From a checkpoint of a small transformer trained on Wikipedia: 6 heads of 64, MLP 1536 tanh GELU.
Each number is 500 + 50 x the weight over its row's rms, rounded and kept within 0 to 999. Layers, rows and columns count from 0. Numbers have three digits each. The size before them is the row's rms in percent of the matrix's.

# up: layer 6 MLP up, 1536x384, rms 0.121, rows 1085-1116, columns 0-95
# down: layer 6 MLP down (transposed), 1536x384, rms 0.106, rows 1085-1116, columns 0-95
up1085 107:517424515419508495498440412465475493552569584555477565527515499568491558405469517440464509505620522520502479471419596531553496485515500405497479507480504446550475477464512483586472549427481518506440450576457510533402625488587511482531505500530576376450608542367510537436401501534563570521
down1085 109:633533401540460555498505576511519456575543517463455510539483466537571525499435571481488451496510557523499537564408502441470515506485471529583428421451511482434485457502558445528509515501540475518530462529448538442557504422541516505472577471438469437631494567429465452394500583565594390644
up1086 099:521498553446483435500583460542515446511466568481610498561499452487521452467491558503483506512537474482496557523475511490511540461437510535491459558504523500548524474407425481383538433423531551482465535442461545437523537526439609487584505444509475452539505435528427603491548536497450578576
down1086 085:443554566490519477601488547493467520484598456511504551490442440486544521500502513483589518481340440489536498460488497516483578453553544597549445500529512480499460556488527415538481469503536496516427455519586496541526489563572614454503488552544476463492578511383544543501494495481531415556
up1087 093:469483446504502490494433531426478493490440548510526499571546504447437524544489436482452427603552495610545496496534477504535440566412615453474569522480561547484521452453468441591577429478413517564497555527445496443448489480439484526500518508500491562577430505549528599577363456497493465467
down1087 100:509468451510558409450447508501570486482408539443448522467532485567559566486507434518471454512592469464505530547531476505616494447485433666452515456468531398546457411478514525474516471481450492553413457445580543437473492558488500519495453462441424584527471477500550530505446510544487386441
up1088 096:428577442631488519563432477474553574531432580483499483517466467470450499498487582501550460550565447473457467528481474489431490450468465425541484435547409537537532377482500409514487354519474543441555513478445510520541453490447472491474542578577615443473511422490451566508470515559507512478
down1088 102:473518413422443470456474507444567508328467522514542423525562502557545464529468551625550548421448497483471516526430491607560451485522465508487523481563452377530370479509432566449534544516429486432544490378578559458481473492467556545516502487449491442487463468481448493439574496582469420501
up1089 108:475497536524436541392595483555499422537461505528484431517562532485419492486553432522501443536537536562470580508559438535510450445538529407548522504468581543497531465508589533528482464519413430554468460466533477466524447456628574579584479528445547554565536530530529549464547510431468507490
down1089 115:441447416491506492501490523474449517459561513636424514541483544571483369487447494466486462455505510415438497554487570526465550466485467478449503532436494458558542469525519421524540523499481471498408395486479491466477491487577483606552569448538592477532514473501465483472568518412481478519
up1090 110:479409425491510449455489542516537495457541457428491573400462561433497502481479439492389457570500511605446471548462390475509578513525532547539505555537526489520542458508488549504469492494554505427477474385521509436469434505461500522543531517506496554488455551431589474661533416510523489477
down1090 101:492480447486483447507424484402521534479520483464434526449455520500464430543444558455540451580438462506529618494527491498564458475378529492545467454485554555422509512445535417491488513457417472554572587508502579541507453495538431543541596509441540541512576412492459518544529513461551514447
up1091 099:466521522467447473549534494431548503499419435446536516435462534573580497489578515446455518415496489477512567486521470473519437525474521451429483474475539537400534508520520497492494510444432484548552545541429574441515550496427552504535448529559432436476450508489519584544528523475451519529
down1091 088:574561481342501438510514459511536432490469550541502409489467512483421404471490378469483419403447494587461557469501522511425531466482547414503547586461423488570460523450515458567505455448555513535407491505467585494492477556434527433453506524492537441484519534505469556518540489556477425483
up1092 089:496592498575436382467463492488484534490473509471520510485545574536493533402520400464546382506540485568542423563527420537508505567500515623432529513433463516442503417453517405425491431479481492427540492508494498496581540574448459523483583490566570458396398457558485467497555429553491531501
down1092 089:533571550543474560550538498503585429358544447511576528541524419581544539477436388450490456531477424438494536517476395494434597459538448551449487514596553574403505495391526490567483589525537473455469501454464477549575508517502534487484458537585566533509449546420527515474504399538455475504
up1093 085:530474470496440506675482484551526565552453513465588514431491496520544495415579529483546439444472539514448499445550447487480520378458554431508440491515461539556500512610524515481521512440545468457478455521481567568513441550546456627439488429521477586454520476572426440475474458457477503493
down1093 081:492530586531558560585482496443539494468634515509428489551530526543561478536484482453489497488595498534502540567503449472508500494480396459522417478519541470526525579665438491477441568502487541485379519557467455575592511529514456442547526385542542548495510473495480528426481553492470489469
up1094 108:465605403463550506500468554592456390583462476501521458414501505535464518554522432491475463462575568568512468537514376396495476424511538466538456460566401569570539569555501570393471498460466543474552504448528536396477459562495498459551584565499585484483604506546543531513514559491566511516
down1094 098:480483526528426470485506536478507418582559497492570481507473440463521421457436519542568368567470517540492418519582438537437444562520548579495542504561483486517509508503495553474471428548481437441525518439475498506513507521593495491462498455468477499580550544475489486664532550528498496461
up1095 099:430540508362548498506509687519525421525411421485449490363618498445480473477458459464609540566464481564544521526481535475434542502518522572454440512588479499494421493502544520548454474441523508522536507510475556543469493476562480508536525585484488583458538447502456593525505526550496437466
down1095 101:385438495546541461440606525571544469512410544543454581484538535397505487469530575436423456573460562525507467588516474545458594527479619493456500490474531550534488400486506531609435450519506422459568523604528551468548551498464399556541490487467459466489575415543420544503500500548455497550
up1096 104:514454586510460543464454470489456518445438546529582615465517472532436691415460492524523495439545435563572498513483486515426406571490462559553400508551511392554514492447488566517498544557443455393521492495501528548493525514452479501520494573469544482527517490390483419570462551492477518475
down1096 118:546448447402462474524541519334481545507465417493490407473493516517550621501421503620410509504436588411595449485508438550519531508549512522562534523532537484452529548555430413447484492504515499509420477456561558533450515440514479563469586522568578536539552548484481410528541499496431560465
up1097 111:434550589441519484431494447547452485484492445419477522531420439566598565492524434477560526453480501543505524457501559506464455407538504507471484531492517545570478546553541542508456509471571499530472499504466459492428445528559500517455427492485506492483547453460547578564491436480542540428
down1097 111:547509483456530432460461476402504506550586430577438534513586639487485536552437526518557544453513532439513488430472519447518450397507612475502458420483543472475378608527481558499498524513557524429428487506565506540483519550481569514444510554587545512552561496494509534462483506486560490535
up1098 099:552533502538472494466480497509432494462453490436481477534478429507424471497540632471560506458525490499414555490511463453514481471624575485601507544502566454521571519406460551559621537509521554411470474581387375502479504592542420469517615514539540485515504565562514445522425448578490460561
down1098 084:579521544487505474482513449568458429544506460483539544528556579555502562417460372452490493486573430496507522535564500478523565483480481514514459525513538475530538549433544507478480540509487477645501429493441581478462468485482454483482396492523523523508573478460568533462480500480515474538
up1099 107:473378530542436468485452578638583534538510494553488539478529461509492644484480501480467597568535470535455516513551545449488579514570490517565432529422541539541467484492531488509494561505564610517529601484508500500508529548496516598396509361538467477555552482558487546531471627529544502534
down1099 105:508382558502536510523533537461405485430419441513571515506495568435601520506588501544551445532515527534480506560515504537532482461465562438437447546478538489471376534514527529503467593592515599554519441514547448460557514492441442439364488526506555550498490564574483475479532513542478551534
up1100 111:527491502599472460508529511544512566581544572457462450446535550504518560559541509481551498484542517425503459484520544497438600590540468476491484506625476459545534392511503552461549402429540591542495459392577587615463424575512570519540504385446524505571541458430475485507452602558452562617
down1100 122:600469515494600461493579642557539525481494546554481554522489578455521471511525514513532526462546569434554497493396569526324468464448471500450463493486494496516426508469567553575584503430504467510418516492524489483506416513570493542508522530446538518480442418481475389516539533539467514460
up1101 103:574443499565447600508427482527462563503532457404493487434512584505475491450443452470467444544578392423491450469464499519561473518484498606490472546490427506454531444482427477504453477538558485469593543415474516489488558536511391549491485541565475483525591532509439522466512456544556491497
down1101 087:508505503486526505484437538551527582530401550528424484454576572512515409464466446541437510467534486569480549490581522608569570561468567492506478466505414494442579538578544473465393534468528520628520535441541450547531369557485433520464495477520487430439498458592465574549592554542539500561
up1102 105:441496411486465408453559518436455489487595556459448462518479451449511513441464496453474430480486515591519543488488457518554489507554526507474421505562532522456595511442580489459473455533529553440526474531426378405501475530476537441454577493435556475440581451514513540482423480494533599444
down1102 100:407535453445543638477477502483482545448479475543520469427477491527484545431479448487526568569478522506541505538427477446534613441490472409422445515458479473608509521465529559464559470564530474453474462531374511507513464517513497450531526491563482543524527502501521499490576452592563451497
up1103 108:544424539569525436444405582498496524543458546497458415473469462484469499476492491491519465561484535458478504489531569486488558469557549471482459437482452521556484582545465487409449577439440463560494421431482441497547487460474447560520442505497485506467597476543485405466531464384481584471
down1103 109:472457594505473418593501509428423513448570551528493415477459395468484555522437516486542481466481483465540523511586512512479472486544493482435480553399576526464472503455453409515465476380464459424493409520567545559572493503516504583431440436516432468530583513411526475633456462469481533476
up1104 096:533525501476495492418450564435502515524459406497486532537506469468489509518373428571519507465571687508585584485516476555538497556438484427538362514457442543544515541491552449547337462512493455562574517457436531496477517457426531494513464478419525429545456487505527573533496516512437578521
down1104 103:486549493443449526542450466579576458478498472568598498523540488542562517477474518586518517394456502499540440543472555526440526518351486498578471539447480493460538592517549503528545435513519513469526512465493533509540436478498497485454538563469550492591419461452517452533512479455570450492
up1105 104:401475462461527375476454544464529472531568474528496456519362536545559527376537508481478444508472611539518452564441464445508505448481489439467467471528558429504506547453468461631490514458497476438509545433547431453478493494524571577510455458611488468481556529517508614456489507533551540429
down1105 127:460534414452433543511418470504493529450536399470560361523435517641517531518437490466545512493540521522513488529477511504453580432430485454447527580524549483423455503468484474559553494483559428410517452566537442464478553533609434449452488551430528527556521583551475493539469471506564485505
up1106 110:541527497480463421456458527545535478504538528487449474475472507497522580485506457504478493439584433572485498438547481418500512438428488506432561431521580523457502566426373601574568497586482520548526518528490530491582490559512433569470516528554536506557468522480460582556475442424517491483
down1106 112:551543591455501459586573521431456541495435503457471461575493574491429428483539505452470473451496463499543481512437562503394439497527465517525489517492472538449490503479394514494560422520533418480532504578457477592578538476495400459510446545488557395412466526524535670609459475380500544501
up1107 099:565441402444475449515477522480432500498497550494545474507562501508466502563480624498592523467456465509464559464455553496455445518568412521526494581488463511455541553578495607457554452531447432450507452457528502448517605450501575474547562508595481406473475487476492413495508589519491449565
down1107 098:530509453493461468586580509498565498541507485452637582513548515470462573542473494463490581498520379533533580512436535421520459436515547485552496496550512482531523535488464600494546601575551448630482500423433450512510423425543525512505436418498475444483489434529449491459445443484442551544
up1108 103:456492457483581555469570536603428500554562493525493527448487532521546425581496471432469429517511531483473537439483488594491502534535556555383401417561501497505578506475460572518468456480477558458537487437478449426569452482544592540458456505405513524467625469563449506436386446446435463533
down1108 090:502435547513460371464480454559455527536438521505599584481492492455586560490477531468533478369621505449478419530514448497520479565482513444558494494553541442543540493501521513591419505523444508467452487511462487518573428487466468381453522479465477506504432515540490499513463532480532567572
up1109 108:489484431616498453530523484490553463521537528574482590571610501521528499557435578514484418526567514618550500487611459490640461579536521520379570485562523441469546444473493507509507414489433568504495485467543538504527507527581591492486471505497539495471455446525493460444468454549500502550
down1109 108:547519500506505450531488444493487457476523475465601612429533456430560528439518522586550538540389594479554512492467508500486481591483609453531516569448527521486552566552492562518478543548497413498612475483563518576545463545416548485468463515465498446420609498456416492487564514463545524491
up1110 094:476438428524491508543450493499533537482475457601518530496493528420540437537534476489528465583467484404546566464475485527544512553513473481561534529522485554487491580514440529455457511557523572469455471523500576507500490483555557544458506375560455524516503480444510487372476425483450427580
down1110 080:485417523475491475450505561573510492554550469534435568572639493466540541527488393565553474402489484596450501539451469447547485476368571473521532485415503566442434560532549411408398555552549531540386450485509580548477465549622510472546521430496346513475367519594451527531438489595451485532
up1111 097:476393553489490517546496551458526449455496542529556516596503544541454401494486500508490609543521535466470446486506518533541536443590526523433431489501471478558516508365517460520428426500521592468539475532521556407447524604498592467399514507508543563597475446483454460533479497561497493515
down1111 089:467457536407480491514411477494510418611557509523576498506446523558531424529509524454454478512548464451509431495445496555505540483455386489516517506526530425367494517426564549441461392498533500433615539475491436541492423511487549567497485456498484405539477424534438429521471551464477475487
up1112 085:565440490462537529497586502445551414525436535525512537537543499536503509481492492497476538453481448490483506521450475466423557525572485475509471634471608522501552564519533497496458436504531442493432420489538514537514486475540484491589533475422404498538428609522526491502626504599555467472
down1112 082:608526417477516598567460488471551377449547521490533501504485538408572456518529570440521571551538583551480509464488489524488484476515511585472512579527520466480473440506531522513471477478451541596441550534497516459513447495504513538476448541469432491519574528504470446519474456456448458527
up1113 109:514473470416526546577413532409533519546508497502489518482458456531494534442530490488535542592493460432529533497472559427531435460544558525477391447595467500446558451413553580515507446530475474467429448572439498578473538537498419561499459488513460528492404474495445397505446632461634493528
down1113 084:466492443382521611489546513446545526511589521528440463521499445441568433441544521507474435470489574514476552477506553517494516509606494495548527484510497540466498439537521484592494524539487584504529494391447518534540434543551479503408495416453551443388524471540461458475572554619433448570
up1114 104:513470527535521443464534519509494483576519548439542425483454531560435514430518466540494548548510514453587487551612493558379485541421562551506476474518459539568480354532407410511501433516557522452481545479443519558455431523579488427556615592529518538496516534505526540504544498477476348475
down1114 113:426581534519512519564598515476437515499501456500493511465443451575450497517526532541535474541509513493481530569500542604512550445424477556490506388537503563455458448503467440434392555473582431436538428481482580455493500538501612486515554452533508495613452459456612465509465541453464398525
up1115 095:561484446538606368517440524541518540510416505500508463443530481483555554491525418540502508549523547496484449523473507547578526466487548460575413444484461486649475516544442494539510485435549583440437464516446426466486530461504426539457523553444487472482512558546474569550545518493514524436
down1115 090:404409550523433483450512566471400522480573498515503552574515554528578521501526500573530534530458510509439601482486549472507491462431482618532508557319542397497493492525588473453492556485498452618429445530487528490571438491461529427590511471572422435509447477524481550477530480507495510581
up1116 107:524533527505399418569482558522555528597524456535513486452438475434489530524503483468520558507535497479455445453533377429526422402604546530527457485477440542483576476517392541464532487504562537476549458592515466493498455499397461524457494525486633461471564495496473512525512517500579558377
down1116 106:615549546494386520519481428553501568484507477473529456440566480465449450505494502439559459531520492473432485591462502492399521547495461496581460483530574510544529382490584480468421475431471571508543527453452584513581506456422504501493532525491468506554454468414412535603577506512565530546